Each number is 128 + 24 x the weight over the matrix's rms, rounded and kept within 0 to 255. Layers, rows and columns count from 0. Numbers have three digits each.

# down: layer 3 MLP down (transposed), 1728x640, rms 0.0545, rows 933-987, columns 160-239
# gate: layer 3 MLP gate, 1728x640, rms 0.0549, rows 934-987, columns 160-239
# up: layer 3 MLP up, 1728x640, rms 0.0548, rows 934-987, columns 160-239
down933:147147102121123110147132131088162129129142147147116146170191161125127104121135131110128172092162126116100139157132165122148154143138117093103139111110132124148124119114142089126146157100105163101110114148080147155137145105117118116131104118
gate934:132105118110182131141141102124107098094080143157064161142106139147141131073127109120087166128111118164128134133151130107135123169120092186099150153118135110110122102138136109161178105122119051133132188146097108142157139132127163145154125166
up934:161138105151138113118131095163126137144114123145115146127146105162115133140134142089166143164132097101127088119137125091152136143161144124145149131123143120158139121145121137110152151144116061132140105152087103106131095125153102119147147167
down934:136121091123169130089131155103107122097122198148140123119119139157101117143146139120132105109129172100132087120108127103116127142077166100140099116139150115099084119131157136093174164088073125156090116166150135143127174184098109110142099144
gate935:151111131111144099146114129134082122126128131147144146115157159076099151111079113081095120171117141121149107111107108122126148144149117122129134114089150117084116160139125170140148137128126159105130111098081122153161129118117137127155115168
up935:125138132139131120110140171148094148168145152096130111106110128155084134139133153133132119109111107118159159090119132145114135116142154134186124118124104104135088129142123150095141143132105129129143128140151156114138082068134147143147091131
down935:133106160175118143172163086115186159137128121121129129168076164194118115151151127142107155118142149121113190114140103149139113144121143174117128137137093126161123128108148107122117131127137138163079123157145096138125106131116099107146095069
gate936:161094082132148166158093128137106121098128103148111123143086103134131120098130129109138139101101179178127128120097120088121100130096105129159145108110120147109129085100134187156118113113119134141127118105103129146097118105132144149124132137
up936:127161133122128114126113147135114074146130117171104113106097118148159153160167128199119112104167177103105138132123111144144151089119118164111138092157126184102145143144118129156138097137154086152124125105122127115095128095162139124140125103
down936:163093120111148151115160133112129127124104123119130128148121144117130116121111156138181143114108111139136130130132125112080095120113109176162116180127150152151104118110095119087094152144104152139097137156155103129120149152126136138139100126
gate937:120101104132145103110131135129141120148184103141143134091145127124162126144205136109084149132077106117096109169126105105138087111177131128152117134119120091133149141167173115117166135124110162116131152089149118095134120138161108137123161115
up937:123157090110116144142130119111123093083112096160128092148141121167126120129146150150115121145139121101121177123092131121118121157117123157146139122140135123122105129108128132140156128139143148122147127136148106162108113128136135132143129152
down937:097082108120103163164168130149131126146139129132117128139161144131096103154089107146124112039177115134163132129136132104137146161128114155116086128116145157114150121112116112120106105101143167149129116089118111194101102136155119121151155120
gate938:142153124151124126129102101119127102135117143161093148162189161130106089141181144111111164120114101147126105176155145100094125144130144125123156189143145140162133114138154117110151128138161127156129110123128142107079100109139127076124130114
up938:071149114164113129086120070113122146148110086128141112128157171103114159148108082154158182117135079075088116140082150146177157116150108113131122140147121187132132107104152163141107107147084092113166122136132126129140098176125103119088093112
down938:133113112151156116128087116097094136130150118112150120187139108151111116137128114117118145110119149143118126162151183090114129100122140119115156126126146136147139141132126078142136143103132140136122102135103152152124130161112142112076102100
gate939:157151124113134124089151129151134117129138108126177123144135165117187144138099140143171154085147132131113093104099123130099171130115120124104111133131144103142131131146067145115114089141091148122147131140163105151102134119115132113122153135
up939:112157134086138142124109120101096116106094135121114158137115113139124132145134115138092162092121096119134145109169136148107162136136137099072090171158115124142138093100124151096132147157096108130124138135121120130154146118112135124090125120
down939:134118097128123119141137114120182099104143173047134093094138105155140108110145151122142153147108162120127142184092137126144107140085117116186079122164126132137140143125194114104115160123096112173099166159138090136151143136117166126149104152
gate940:114144142124170123114142073177130151121150139120148115072118140113131107137127157146119128123121136137107167151121066163103147082119147132094091147103096120157183149145119101134109116160121141117153137118144098174146140120121162145113141113
up940:084138136081171109151111125117114111081147088160162179111112158085096114126183114098118103132104106135132145157102126146173148134112157070117109134064137047134131134142186172129114145132113098109155071111091141171132071128078120125191108116
down940:116125138100123111101082152139142155093100137110122135125149151129129181084164087115085086150105109112124121164132133140084118126110179100128135088112112135157143126145179117080144136105121117112082092102155142167133130122162120126126078100
gate941:113134146103110107146116111104116118128112123121123158155186120090091117154126134121152054138084153105095118109129078157119131109102112107136118100172147111129107137136127099114147124137133112151152139108123143101126121144121120132116149131
up941:128130123103130136133143116149164105087108127122143091096115126116108116119111154130165138129082099120168105135127142107151139110148160118094146124111132131103087144132122119131104126098127138118134162117137107108129122123142152101154145111
down941:119142099097110149108110135162145102120143097107156085135137155125109154178155159100174078151119145141097111105151095152146144097125141119106088120156110114107100129132081135126129129116133118132099123106153143116084137176109104101110142117
gate942:131111136191090147110132123139166160116160103184170148145115082133098145101142121132111130124140097095096138123179091135107155124134123124162151184133122118115129147155181109133136128136124119123145212114123110161114114133164148100121132123
up942:159148107116083080136117179135095101089136146088127094125117162123129126197140106110145114125133130104133150149114131119129069135103137075157109124106125121155131120111099143070111128131114130139150091132140190100170114124114109154146091109
down942:140104127112135190135135106097072209163137164102127150119117129118163100156134167136139118128104149196128137122160152142105150146122138150146158120118132124128149115119127147129120104112119123109164135127163141089120135177109165100122125118
gate943:141147149100134150080122149104101108111130145112118147075119124143167148119137108175116118183136190122158131106107113160119139137103108128139166124137123139120126113103122111104142152117139152089139177126101101136139179108122121098165079127
up943:113139124128113138153119125155138146135122127093121061160129130081088112103112125099135177119123111131126121125125135138171093131153104151126116113095131153136141096176124111116135117123128127112142134111144164092160097173145119171088176153
down943:116089132138142076128097137128135139133131123161140142075124155118094122093136111104116095125156127108134118114091098150124149150169136133112131168113105107125143146180119090141129105108162116150094128159125118109107146177131121169095135134
gate944:104114127126115150149103124134111115150148085165138106110104161166166139130057117131141139122130125151125120111124119144147144133139110137119104132109117118134149119138122117123190081139127155149176115118128145109126087087100103077104170158
up944:115131111177104159101152107146075130116085114131140148144126134111131173099147138167134123109120100116153131105117122116098150079157169090156068139147159082169108113183111108102117120141116185147113120106141139126161123088133159151116129116
down944:118120131089112133134117127124123125117123136130166107145128123165129122137093112109160073140132116175159085134137132185181158102146104154113109126121093151109155080131127119087108099107106149130104109129121121140087110181125109115136126104
gate945:159164101139154165177128135138151124172089135159110150103114126089167148105163087104075112097160095130116129143129131141155121164085163123151146114104132124127136162114187147124139124099124088132142177152149141125132118114121162126163133111
up945:150106114107133158149107121133114133110138150112122142084121114119109153135129115112149126134132144122107146125099090129108083088140173119127174138119133150103136144155135132129150181110115148077127135129111117157118099162124081177189134144
down945:107102135145143097111109143106082147113171109101136153113167113146130145174133100141123140145124117119157161126139096111119168106135123118096115139146107092166105104135135115120123128130127157161113132160121093089138129133125121108115131121
gate946:127111134168150116134082099130135143090133124173129126142175126132118138134106137139133143125134112147111128124129119102139117104111097139120113141091125137166155151098133129074143096137106129154099154114108104102137127134094132118100131109
up946:158148120137131102151136155118163110156139132095092113167124124098115129136129123124100099140105129132125157159147126175145112122085113101098132139102074174154140121152176106121090176107155168109101101146109126137105149160140136123114122075
down946:072106091134167128106090198093129131091115121144117120108138152116138098136161083130093101119119110118117092077085123083151152100125124116073115137135166111128127150129113105104126128102116061143124120160116161101147094108095097125154123136
gate947:142143124141138170169112124113113170097123132152174099152135113131160140119161122115142145127120165107096105118147155146127128122156156137124156175122154154092099160134140131109172130149088123169121114136127121142112132128116122136153140142
up947:145114126153093106193111115094144135137141162086125162121105146134115116106130083097130104126118132149121125166130120105164114150132182121142152119173145132139144122155118166134167114132122100158147147182169134129100070106088104133106118098
down947:154107122138128127147148097111113110106091150116138140096115113145104137150140099166135135113110106136102100106127134130125072117107144159121124144131121129084156129118128106110127087140144132185129119175147084123138131151159143122105129134
gate948:106130130116117140072112137108092132173084117154136130091150136109106112136139084146149140118159141127127099105116119103077150104110110117105135122142121145096102152113104151156144134097120126156101171124161119158079147129105133110132120122
up948:155113131153113124120138130152161138131103130118094112141133122150120138109123148140141124137116100138128142118121118140122126125162102132145125124125112177128179120132119129139139188120140146166123100125111098165104126138119102164138146131
down948:093140152101115158128162137138135137139139136113135148130148133116154140123131112082144151106164142112134104140121135137119118104166153113134160141110163145066133137139166119134145135141147117121130139175162122133170107150098108117147131189
gate949:160115119158145132108128136108140088152102140094082082088089130140108107147171149089106104149151084128151092105135145155123127084091160098141186167105093121168151101180106125163145099126103105112140139153097134127139082140169123093122126104
up949:139127107130142167134122185089141148143156142095116096132155141104161127154141118127123122138135139156130143148118073096135114078123152075093107150123104114118101105130139107113140099151183130104164137149184142118102128113161125141129102137
down949:142132145114086140126110156151107123133104147123138133117116117097101153140130108101123144086130184167128141129124161110112140141133151143065148135132125146115112142135080163115124146144128129104133126112118137131095119168109155074137145172
gate950:149137148143144111108122126145127151145125066098128160132109130131093123124167157107152094149132189137126162147099135151154147126126122169114152137116134142129115101113166142107135123099132144113125121107086110159092108148074125152116124109
up950:145132164064087119089130143125121167128098108144141138127139134104151159136142108192161086116107168155109132117102070112122110133141157132141115135136143123125149161136141136149151177149115157120111126115121138156144162112153080142120090140
down950:123150163150178145146117164097099106148118089091097128100153116127054112127125100098105106199161071103142170117119115102178173105157105108171164143140130136125192098124149102085147113085130133152149095158133151125158134122143138111164188093
gate951:120163106146173133171082143099123112119120132092095105120113106112128106141085112133090120146116119095106124133122104071113093107179106126102138071126156058118192117106091151158133151105162151115118075158166111113099105071101126147091131108
up951:141084171113149136126183102142125133140114137153113099136166134145114082150143151128135127085168107168117160105159107161108166132114118127136152161133126105106094122138106091204185150116132087153121133124166129144118162159095113164096130183
down951:119116123111120112133140124134109154136141129154121136149123162156117119125097155152155097087091124126123159108158103155100138111155150137089122160096090132104112168140148121138122109134138103136152129142112102170143097105120107152136138122
gate952:156119152120124119119127125100127116090152134138078141124119142145117114135114159154136124099082131133157121136162078124109129166078167116147161181154101137133128116159152187126150084136112106128117115100090131141101124149146104080108147111
up952:142087111139129143149121146140121143169103115169156103091125104099087127167148086118149106142156138109090125162112083144169071123115119171103135126162151101132134134120180165122162121095136124119115116101122136104112063117109151115156149151
down952:125106121144145124157104124127137169126162146165147156144181147125129073141126105113101103120122147151121126144121105160158093127126122159090147116108087099117153111136153129121149063154096171068147125123130128138179116138114125119113120141
gate953:140140106133126105157141113108148126114095114125154137110145076104116154163126113125156092130125107085125130119124127153174126194139144120147129170135097150065139128142130105119116147093127116125080133128147103086137084115130150082112135100
up953:096153122135178105110086092106105123168090130153166115136132133124137097092102125127153122129106097174111123130094075136108136123131195133142134097120115109111132129107129113154101169123099130124095138145092103136100142094133141158143116101
down953:140135155161171110121109141139146125155129081122163148121152112099130119116137125139162141102127119145106115124102139118099130137087178113141165093176108130078130176130094072143103136121122093108132118131111133064102144136148156155120111124
gate954:136114159152125139156113164132156157119102122095091156154143126134153127146114138148145102119114113109126115192121161156152116148146119172121152119134141119091138147144114135132156123140172123148116109107168161150170159146137124138146169111
up954:133116107165134155147131111117092107110095081132110122098126147111132162129144146140134118105115120149096124128131146096162133102117099186186103097174160131067140109169157133129126127120137163100112099138128137157094130151149097109084123111
down954:104117124157109113122141135148158140151110132095144157097112185128125140141128086108157135126178140128115132076141135153134123116135085149085142144116120150097130165107095100126168117128172141148109181113133111135130096108108139119147171125
gate955:143093102124118116118151111142129132114119137135086136141170115177133151129142136122123158154160177142106123181144107134167147135144106144138103134159119096142150111129117158131175134133071118142171169132137136108191116173139106117134136092
up955:150119135131133144115133145126202117157147136111115119118128139125101097161158141082120095098106134171126125154115155126148078119115116118137150124132164127163134122138101132121107130147109089112157139145135125179138119124118134120148145137
down955:088137110147084130104136099172121153127117128122159170124106117098129114173123104128142127141117087113134137106169094103130133152133121130131173144116127185092084130134110110118167157102102134164104120150111109098166167131137147111123108105
gate956:157155117122149155158140142128112153132100194149107095101137120124104160129109091103123105138092168142120157129134128113123081144117123113168143144123107135115120101115073129139166108121114160142174141107121098117083143117133102125099118203
up956:132145158197099161122144088113112155119113102095147097167143131112095167182152107133163105155076121117138130150155106156103128154108105101143149116116134143122118121110131106140135140093173104114130121150136154134117109086161140151121153125
down956:120133100116107111087081119127116162132114118136165133113155132111131098110113105139117137154127124097093128098125137094121128099095190131130134159149102098121129121137098104163126142097178149146099132112124134134130136107139120150145102080
gate957:156109142095131130133142144154105162164091149130193118174156124124142139122151094154108148149146091164097179170155158111087171111142133150150123184119142144124099110140131113160134137141155094152167163108137145134122111105076175098147102108
up957:129123152103119156122141140138124077139107165104109123156105133142136128144146154121134166105085126104125180191122131170114113170130157115105112117088159120141138116131121145162105093130157140136103073132136119132119078114115141123140119089
down957:153142151121085105110106123160134166113154129145144124116109146096136122103125109102132119152091121103097135150150127155082178084086103108114105108131135139106101139134172123155120144144144091086111167130163143139148104179132108118150149122
gate958:094170110131130063164105148126149118105120098115137117117120172130139100123124100114128130137073095127131118135136141125139079163107110120137113132127107141120104117151115072081106105133120167115092098120121133144179129140145111152138162114
up958:122147108136136143119117120134125099159154136163148202115127142093156077135181121109163094105152114152143152132121127157138131065137106133173153135149101165143140111127089141128101126150130109159144150160136126105126134094178133131148149091
down958:138159128152141096119122138128139119117133104128101147144122129146131111144102133185175131095138184142100136133140128082150106134205106126116106164125107168133126160093133103111148107145144111147151108105113161145161106155104122144168094104
gate959:110127090127126132131085120148164115126098157144176142140128157109138106175141096116148124120061136131111116132163130149115102142118081102117125119142135099168080121125114118130115141071111106119106135123142134097121170144140144125149140116
up959:126143116162104100132113166113094136085142184123123106106155105154136145094154158102108158126103118145155121126142120140095116116142106107143180122136126167141132151137121132143124107121121119122152109137149146123156159112140102141176089115
down959:103146167158140129104120126145160138179136097108131138139125131098132154118139154138111178149133093120113113116136130135164136123170150101129101128156056119127150164137093121168153131092112116153129118158146159145110112152128112125192143097
gate960:154150137100180157134101153141118147121109115144122138115117153151161099121112123145123103172104123125129146121117116133139152137118132110166074154131143110123121158170118137137151101126150134156130115117127118153134113097093107203169120125
up960:131116140080119121125108093183071119097133084151148146088147195084145123117137174134151165171143120131117146141142142156123160165171148102133114145107104160185133134143152112117132130118137089103105146141143162101092111078083131157191138131
down960:138119150110145138154098122142138154114118098136105171136122136100148107106138137132092135125072100161159132119169119110138099164132118138090149140109140129156138125116132166090113138110131140122143107114150186150140153110144097095137128116
gate961:137131151163104170147118162130117141110124111167129128096110133128118081123076150162085147142139111105109118120172107177134109154146110142150146122120134112156155156108149118154190109140168133067148147141086130142108124147121151138132126135
up961:144124120157117127129113115093094136145147112110109123090158140117112083077103137109102114162146116135115182153123119164114131126119144065141134131149151134143120106119149092133100163093150137134146130114116117099116164105121135130145109135
down961:142137160126119127095117099114142141132139118110126107122139127150119188144139134106171137150135138129111126106158145150105109103123125122170082193109087118088129119145148124111152136146170155125090094153071139125152147141130066124096108103
gate962:171150129171110080116151117111123124096109103129142138118174089145118169081119162129137130155094126108134183087130101140134141140125100114115139121107153106119140174127108141169128105164137122152134110084101150107134126144143139098103133119
up962:086128092138130116121129143119144102121126141163142134110161101133087133123119162146097142140123101108067152114118141138128135109166097120122145123156129109131097135160128143106164119137147103124136130131129086096138110127142129150130146116
down962:126117113127121111161141104143126140119139113141125162087041124115129133108117181137147126126145111179120161127142134111143157098124123150120110149087131137133164142180165139152115148105128093143157103096159142133139176133140075144179085104
gate963:128138137147180137115114149139152107123124148113143153150106148132110148178119143118118150167116141129130115123115124158097099154138105151135119174129136108108138141158116137144185143138111123095132117103129126124144099089080132132108145103
up963:107158104118131071158076127115155134100101094121140143170119113130122097128113129138133116147113102117144114118096138136147097123147123090111109113131146154151124140119101123158088113102113147149161092144178111119101131138166127107148106117
down963:154129107183146092162116145106153111096162148124093128085188128140067111139116129139147146163107148148110111137121129143166115116170141113124114123142108155137137101079154155147138134123108141108115096085153155139102136143129153093039114144
gate964:116131135100137095126162142144116103179155131109125086117161122163082146134128144085100177137166100122144115119146120101112173128123088106095168112146078093125113124138147116163117129124138178125111141109150126155114135101114133120111123088
up964:124102160101144089094106142126106090110121133134127159120160129126159120144157127114138136103152120130122083139109130160128135128104135080065159110118133129143122137162143146113114107126156156112096122131115124120090153134160185150140112123
down964:105145139117108132075134139110133164136163131150094136112120066164137129110127101089061114118142126151130127156140093122148115134121099128149112097159119132158159147156105129106149132090163121142092087139167129101150165146160123131133076146
gate965:138113073121107113126100170111079147122120123134140127174115125133124169104134102130125119152174154167145152163133126138126136112120132106147080141142153135153038107117141122160147143168142152127122159148121150092119119102117106143096141159
up965:130136104106115087108157161140140115170100101136174157142144108100162101133135137106145169092155135139154168131109145129157091094114101149119084105114116087119126147151147121129132111122123141152118109093148088139154125149123152098163079098
down965:104150151120125143166131106151120125102113125155117136140188123120139157146130148131124141143142148120120115132126064148106133156133094134112101153161104109098156174109122129124091138095115150110162148160114155124122116097128127097134126152
gate966:121131134168128109131134150146103143091122165170138172151095105137110141111108127100115108118165123142153112124109124134138147106155144142127113135148116138122141131112109119129093127124124108133123106135127097117102124124154094139120139100
up966:138118113140153171138143128107121140157104142152133143131151154139149125158161134131131145147145115126121123124112112089092135121139137131158111130100121116157112148120120116143098130113126154143165124112167108138088135125132101105118092096
down966:127117130166104079102127099082126100095144142113155125122102115111120109152155119169148096141110100121155142129107129151111174128123149109117150146121077093154128125135146072145143107096074127096136137092061195107135141127115103160114130152
gate967:110186133148137081125150133143119129118146143088172092122122153151136116130129096105087125153146082144111111099131141136126173117094151136158173099097096105115127093140119122105125119101138121117147140149133124189111178157146127117104136100
up967:143125141107095121148159137141153106111139130115116073167159157143118144134115111140162118118126111093135136109129111079101125158103100139135132130132101162135134119118151107147119104150102139137086081100154138109112151157128131096156171154
down967:123147112172107151135111115144126158124120092145136096122166105138149127129115158127133114145113131175116173122118117136086175128151134106101165145137085138173143130145152142127121127185092147121136121136090112101143075172168144123142150159
gate968:119111117097128106136111150131117131133147071130124150130104123093110086155150125128102127127113118138197102108181125160170084131131199116111143106129132170119155109095112117103123125119129152141102166132091124099109118122116119142120146108
up968:114120121135140125106143142063157118111095153096094163175160110141138094080097125092134126105156202155119121130057151147149090146142124137131150163139119161121101169126153131074126173156136103104135109172123135126122125111095155192125170129
down968:113149150127104131114106121106147101127138144119155140100107108096123164120146140116128102137149107139136129098090143165119138115141119115115137127147182081153137139128083139129105156137092109158110141144161152105126110158137148125090114122
gate969:128122097161128065194147116128118150170082092097142103126113125143118107080144151128138106112114152149130142123119166124154150099134147096134149107144135110139132114112136083109095159134113136083108108111127095174131093093107108109098148176
up969:119120138127123135122144115152142143105129147160150134140140075129070109119091131122127148132132155140127104099161081106128113133128135120135125076095156163117162154140109131095164134138137138125111129112107093158074112105176128136098150126
down969:125112113175144121159149119084129108132140154107102157101104163144125146089102136147128140140166122149158133078135103133089114115124100123143143099138180132136160142103121112095132100128118146162128088143114131112146149111151118127119111119
gate970:095112116112098106142131102125105127141091129103122112138121166122095139120121098155096105151113129202127135120138132139121148116144163144133075149181146100105134098114133151146107126106177140114147096108106177168124085078142120148059108113
up970:105059143135083100097149139176095113150152120091128126130104171146099169101128128134126102129156146176129125132129125108110097119137085125115123112096136116098132154121126153151106083159091127136138087134156119135086127086114110150124121126
down970:119150082175105143149147113074131105140120133090161118117138163101093111108134135184123109060106136140132116109111170197116138147148094149078117099137129113154125141163114120140123152136126138114129178098126156186115121105100139129095143176
gate971:093140135131144122152149136112128143133141112111130134114139138155096137096107129129138181100128157081121154118127108136159158120136124181131159126121164130152141120137135110091108154133137144106119127150122111114091141147093127149130179133
up971:150180162174097174136139106129170153092124136110129157118150121191146110116146140145146109099119126141176115136158133114097126168147094112152135128139168126131118106086091070134123184144133151138101121130130105115148139119148135150118129102
down971:134117135162155136154103144100148112139097125145124147124140165149127142098149178140130090157120176133151137144136120112109126096082116126151144080117132115131117155155109109130100153131094123100165089117100085146100117144102135110139120159
gate972:133086114123115101156128114109082111076158094182086172110132157105143078144131127108126157149108096133150121104131138117112142153093153122145142111151109151166103113139106137109126128149097114125111121099133148190137127140133149108145122114
up972:136147175139151114120118109114151137092124106106106156100100136109098132112172093169138107155098114118120121122139121146133151140119118122143130123112136089133126125122118108124157137101134136138101144142116128167127137165139116137143150140
down972:158127129126141129116147071121183121168170115166125101152137165112158094133090144154150142123081154144149199100157123131142147136103120122087131142116097110134086134152149099144132129166132081126146125129101113164122105138091143172115173162
gate973:119101140122140128170127120135129146116105179120130102119146059130161130164131180143104140149121124130140156138187123172132097132174115151143134092115154138108141141170129108140136113101138131105149111086141111121094139092138092096076060097
up973:082084114130178171097123135109141125095151098108147135146123100094175132102157181145158094141162108140157128144137107138113152123155140131106155116116123110130161115122095139122155162126164144155138108137108169129168175168110095124083085090
down973:132135135106158103114110129132147119100113115122129141166135143120115110129118127106119134116135137106125105173151113136154133127132137133114108082119166096154116102147167141118146089164096155089141119121145112139145161137162147165114129122
gate974:104128118103140126099113134120093181123137150106147107075110091124127147154136091157134135105134082111129095137148129141116124092160100112126152128132149136134112149139064142154111085102132128112124105138106161126165088120115090132158107114
up974:122159112123153118119131123150121141131118110111170148129142125124142158135148189122144101122090088115125136162124117137110092136108172146101154116144105092143145056064148113138127120133158123076133100103166095194094122171097121140113120107
down974:119171156117150169124151089111123149132113127119104113099092144116095191108156102142138109121140154170132126108161129178148109138118155145149126099149131140124153145188120124100189106137120145098127136087124128117150157115119120155147156148
gate975:153139130168160167176130094119109159136147114135127094158147154103104144136136143135165106129166140134082119117108170104164138110162113133099102142091132090138132161137138169102135139182141093145122163146152141112125135128108106088145133122
up975:123129138126088152121121129169137098120150160142126138152118107110170169106138117135137124138114125131139117123130165129120156139176135180122139154127166119117137109188149130111137134114148156108097124116116104130140103136136165142131113167
down975:134097105120126116142119109101113112110126123150110152143143128143145086088134132126148115100102160110132132100130116134131128142107098146137153105118145065113134129112138130171108118106090121150147134135159128164151104121105155145168116101
gate976:151118149121103140174121110101097084142141138100151123158125177081113120119118161170118142094105144110141144130109093091129134145115120112149148113108081133131165169171140150127110146114126112132164096139128178114111128137136117146138122169
up976:113123158087130113150098139112116116127142132109129109129146126156133076136111147152136115097108113090143153141135142099100108169128117134086145098148117138135127097140138122085124138159091158140153122156139138116127140128113129130143120141
down976:133143111129149183121138195113127116122084136118155171129139161134166130127116085144137132095089116103123122143104115153123129121145126140137149089120153106117119122143146162104147138129080172132080072112156076127187117167076153105143071138
gate977:095146140097079173148149132152078134100124129134166097130139115186145168139101122169075108129115067109072142104112108128150156129129170119164175117155156136124108129106115108191092113126122143081109097160144106109109101105131117147112154106
up977:132158105122175136102114107147158126157109146140142180114152128179134131133156118117136122136089111108101164100114127177115087168142133143140158135188126148141138146099156132103134087087174135159110143108134127125135137124081123135133144084
down977:186129125086148143157087104121168174145132128113136165094073150111122107120133117101115118151116111134151140111130119162157144127136169156128105109113146137094132143147119125087131137185123087104154107140157162112128104150140147131109148157
gate978:116154119122133151100155097122145137158090139143119141180110079108139124129115148141129150151140137091089162097139105135137111157125146205133124104140090155138134086136136176121108132075133088133143126139132141162135154096118134107126101096
up978:148099168136116110075107146101108125142126126134100147161119113098142158132129149182117121148136140092154106100147115112114138180168140151127171159164105163102103144138137131134158108164119151068119150127117116133104135112131155147139094122
down978:092118158151131146113121147106119131103123124117133172162134106125114132125149160142136118132125120064127148126138160115101132142102094098119108135125137139169150155169179145095117113110127119105108136118164133128167189098112124146083146074
gate979:109118142175147112119126111095138155130131155129100134114170134123127142092117095123173139154108110147132094129126115134133140114187143130113120092099078130100139146158124133147099112109098129124121161143124063091109180149121154175135094130
up979:126156118162134202165156122144149130145105117137120130074086114145130183083115120121055157137127099111180126097159105112170144118147184144162119121110166151107095115112162143143130108152122148059115124145093116109142118116077128136169169117
down979:151136088102140105102140155119144116118114156155105114105157138122129163191114074141142123146078143126173131152115108094086129148137149131183174107150128166120104107116125177125160101127122126095136185135174148118161136142110156186122157134
gate980:147147100139191129142127123132117117108086140107150113100115071154126129153129122106101141100101135134162114093116082138130130155118131100072139112160133135151156151126167117142158125152147140117073137121150137103108160161127157117141140141
up980:142143123134119125127094160111106078106115147170127111156128141110070131139148123114118145113139127113126147083169114063112113146108145092123170111140169157161156146146176144125156151090121125138132131129167110080107111125140126154106120148
down980:166148147103141092132131085134114092120088132092159099145112097106109160137091129120116150121155098091071162081132132124141113114115172128141132124131158140189154175127145101130100177130138066093131098112167122070147127114157141100158155134
gate981:130124100128136143131134095104087149122108157136117107109116123117094134137109146124147115124109098158180165134130153094102152142125129145107104105123164120129110151160115130140105076126158160157106136153130137117089179131064143136130097145
up981:119140152195080157107124142142134147142211183133117139166138093130154136121070112148144148147093130106094140104111147110123122149139117112143163160135131161148146100119145107137100142117137108083172161131130125098138160118110128085112091149
down981:106121120170137113117105133132157116116143122114119085097132142104173091116141114082123142152140160122120128109086143138161141112101122122145120128085104105127120143115133092111082138067112138118130145132148117111133101148167119153128103141
gate982:097093092137100117102083143157157123120117068140121146094091104151095151107157151093126145145144155148118144135113142153061139131098153136126137127127075138090145185132123121135101149162130104128111168140105107111126144128160094166123115181
up982:129135150150136120123093135173121131131138121164139098105095114086132116143161130143095160140156115078141091126110143104106131160119096173111138141125155121136145132133135120128140164147152128096121149127131163098118093125123119181133079101
down982:113130126105102112116087145111146153176107150107139118134104153097089107109115165118144149147146099081128072101123099163113164146221133179105148157083115079136111133104114115115184139158098135083126113160098145157089143118141120130071082107
gate983:138129080110129108190093107116137134092157157087150116123143119110107103126127109107119149140149137136097131108091114112102175156114128089138100134138110141091144177202103102106117135151137138161131130130136140099115141126155124115147125152
up983:119118144173101112106120126125118130090150110174099150112107165122136123134165086090141067095120137138130136155104117149123119092145127142129115142134132110129122154173147159135154101130163140131097106114131108150147091128135107150145151115
down983:119083126108138169148112148110153120093103072141129083137107107129118116142103109101113096119134152126105138149136111131154079126127094103105159106160151092126090162088153117140070113125115145167146108152111154186119113103160104157125095111
gate984:152084109152143138127136126143137150117107164095086120145124135132110131117144088145123143121127133128140095126148121143109107150144105166082147102117147134091101128167098162092150132145091100126126150160126096156135158131129115103098130138
up984:137138127137147119116135088110143152147122093134114142154110115126130144165097179097136132160070099134109133089140148088083146122081093091130118131129107139103167164122150102134128140148111164117162155118177141120129122151136093116157125139
down984:160143077113142146175184132138133111120108125131160135096154111112103124086092137097128120102116153141099110131134130130110128116168115111101116128140136175089133131144134145156148119071145137137117138116111174078140099109155104147107112139
gate985:135153079142117113089172111142099123113088171146130097131107130144156090098091132112099113082128115092107148150149109112102151141146154136108150104153119172130147112186137123109107157137115125082096110133160161135094167107159128117126131161
up985:111102087148101142116070130109129081164131149101162148152086154152121140108158140157143113189100124176155144139115135087118088049123124118095148075142159120094140124134124119120189080101134126153155168116134127063141104159110115115127117083
down985:119106125195140114097108130109118215081133110064134191137169146134115152159148108131127082133191111126131116103120092114112151094101142116147160137102133107147130136125119106149101137111122136144142116143114166139127114127136114145115116156
gate986:133113132137128109113115133125090111174141124131112122117114127131155130102164123153115108173111120137117181104118100129125122110139192116121149112117151111164132111112114112128118153180117084109155137127137165150099134138134160111139105147
up986:130136160132066159111118134120115188130122103107131127125112141152118120160116116117143112122091152127133176125144085116147151088154171133083144128119099133172117136165141112135114151117154111161115142080139127108168140129125130135087099145
down986:109087129147135128127122135160143103104107124096142154145141114107106161121124130107153100137148133147172156095153105101159119117153158156129177109149094108203120100150128132139106116139123128161100115138141123150123077153124104135120134102
gate987:157214094120117117168197112121149151092084118160163156097125149158097139148148093140106083125110141137122145128103162158099152112089112161145122148077153130117125131137148134132148160080107072138091174118142134148113069148156123147111139133
up987:119088131083157148124088120160141131136121151158129089139142136154141119082157162112144143126180167071131125135153114142189159131103150132116142142156145144159129163131121144158062096161079129106113105133125098131093141142108154132145154124
down987:112145140128134157154131166104099123130128116140098103111110104160113145141092154146118121106100111116141129140139163087164120175107158152138111108097116140139142140133135133125141132136099158177138145154112093126146156103131155078100146107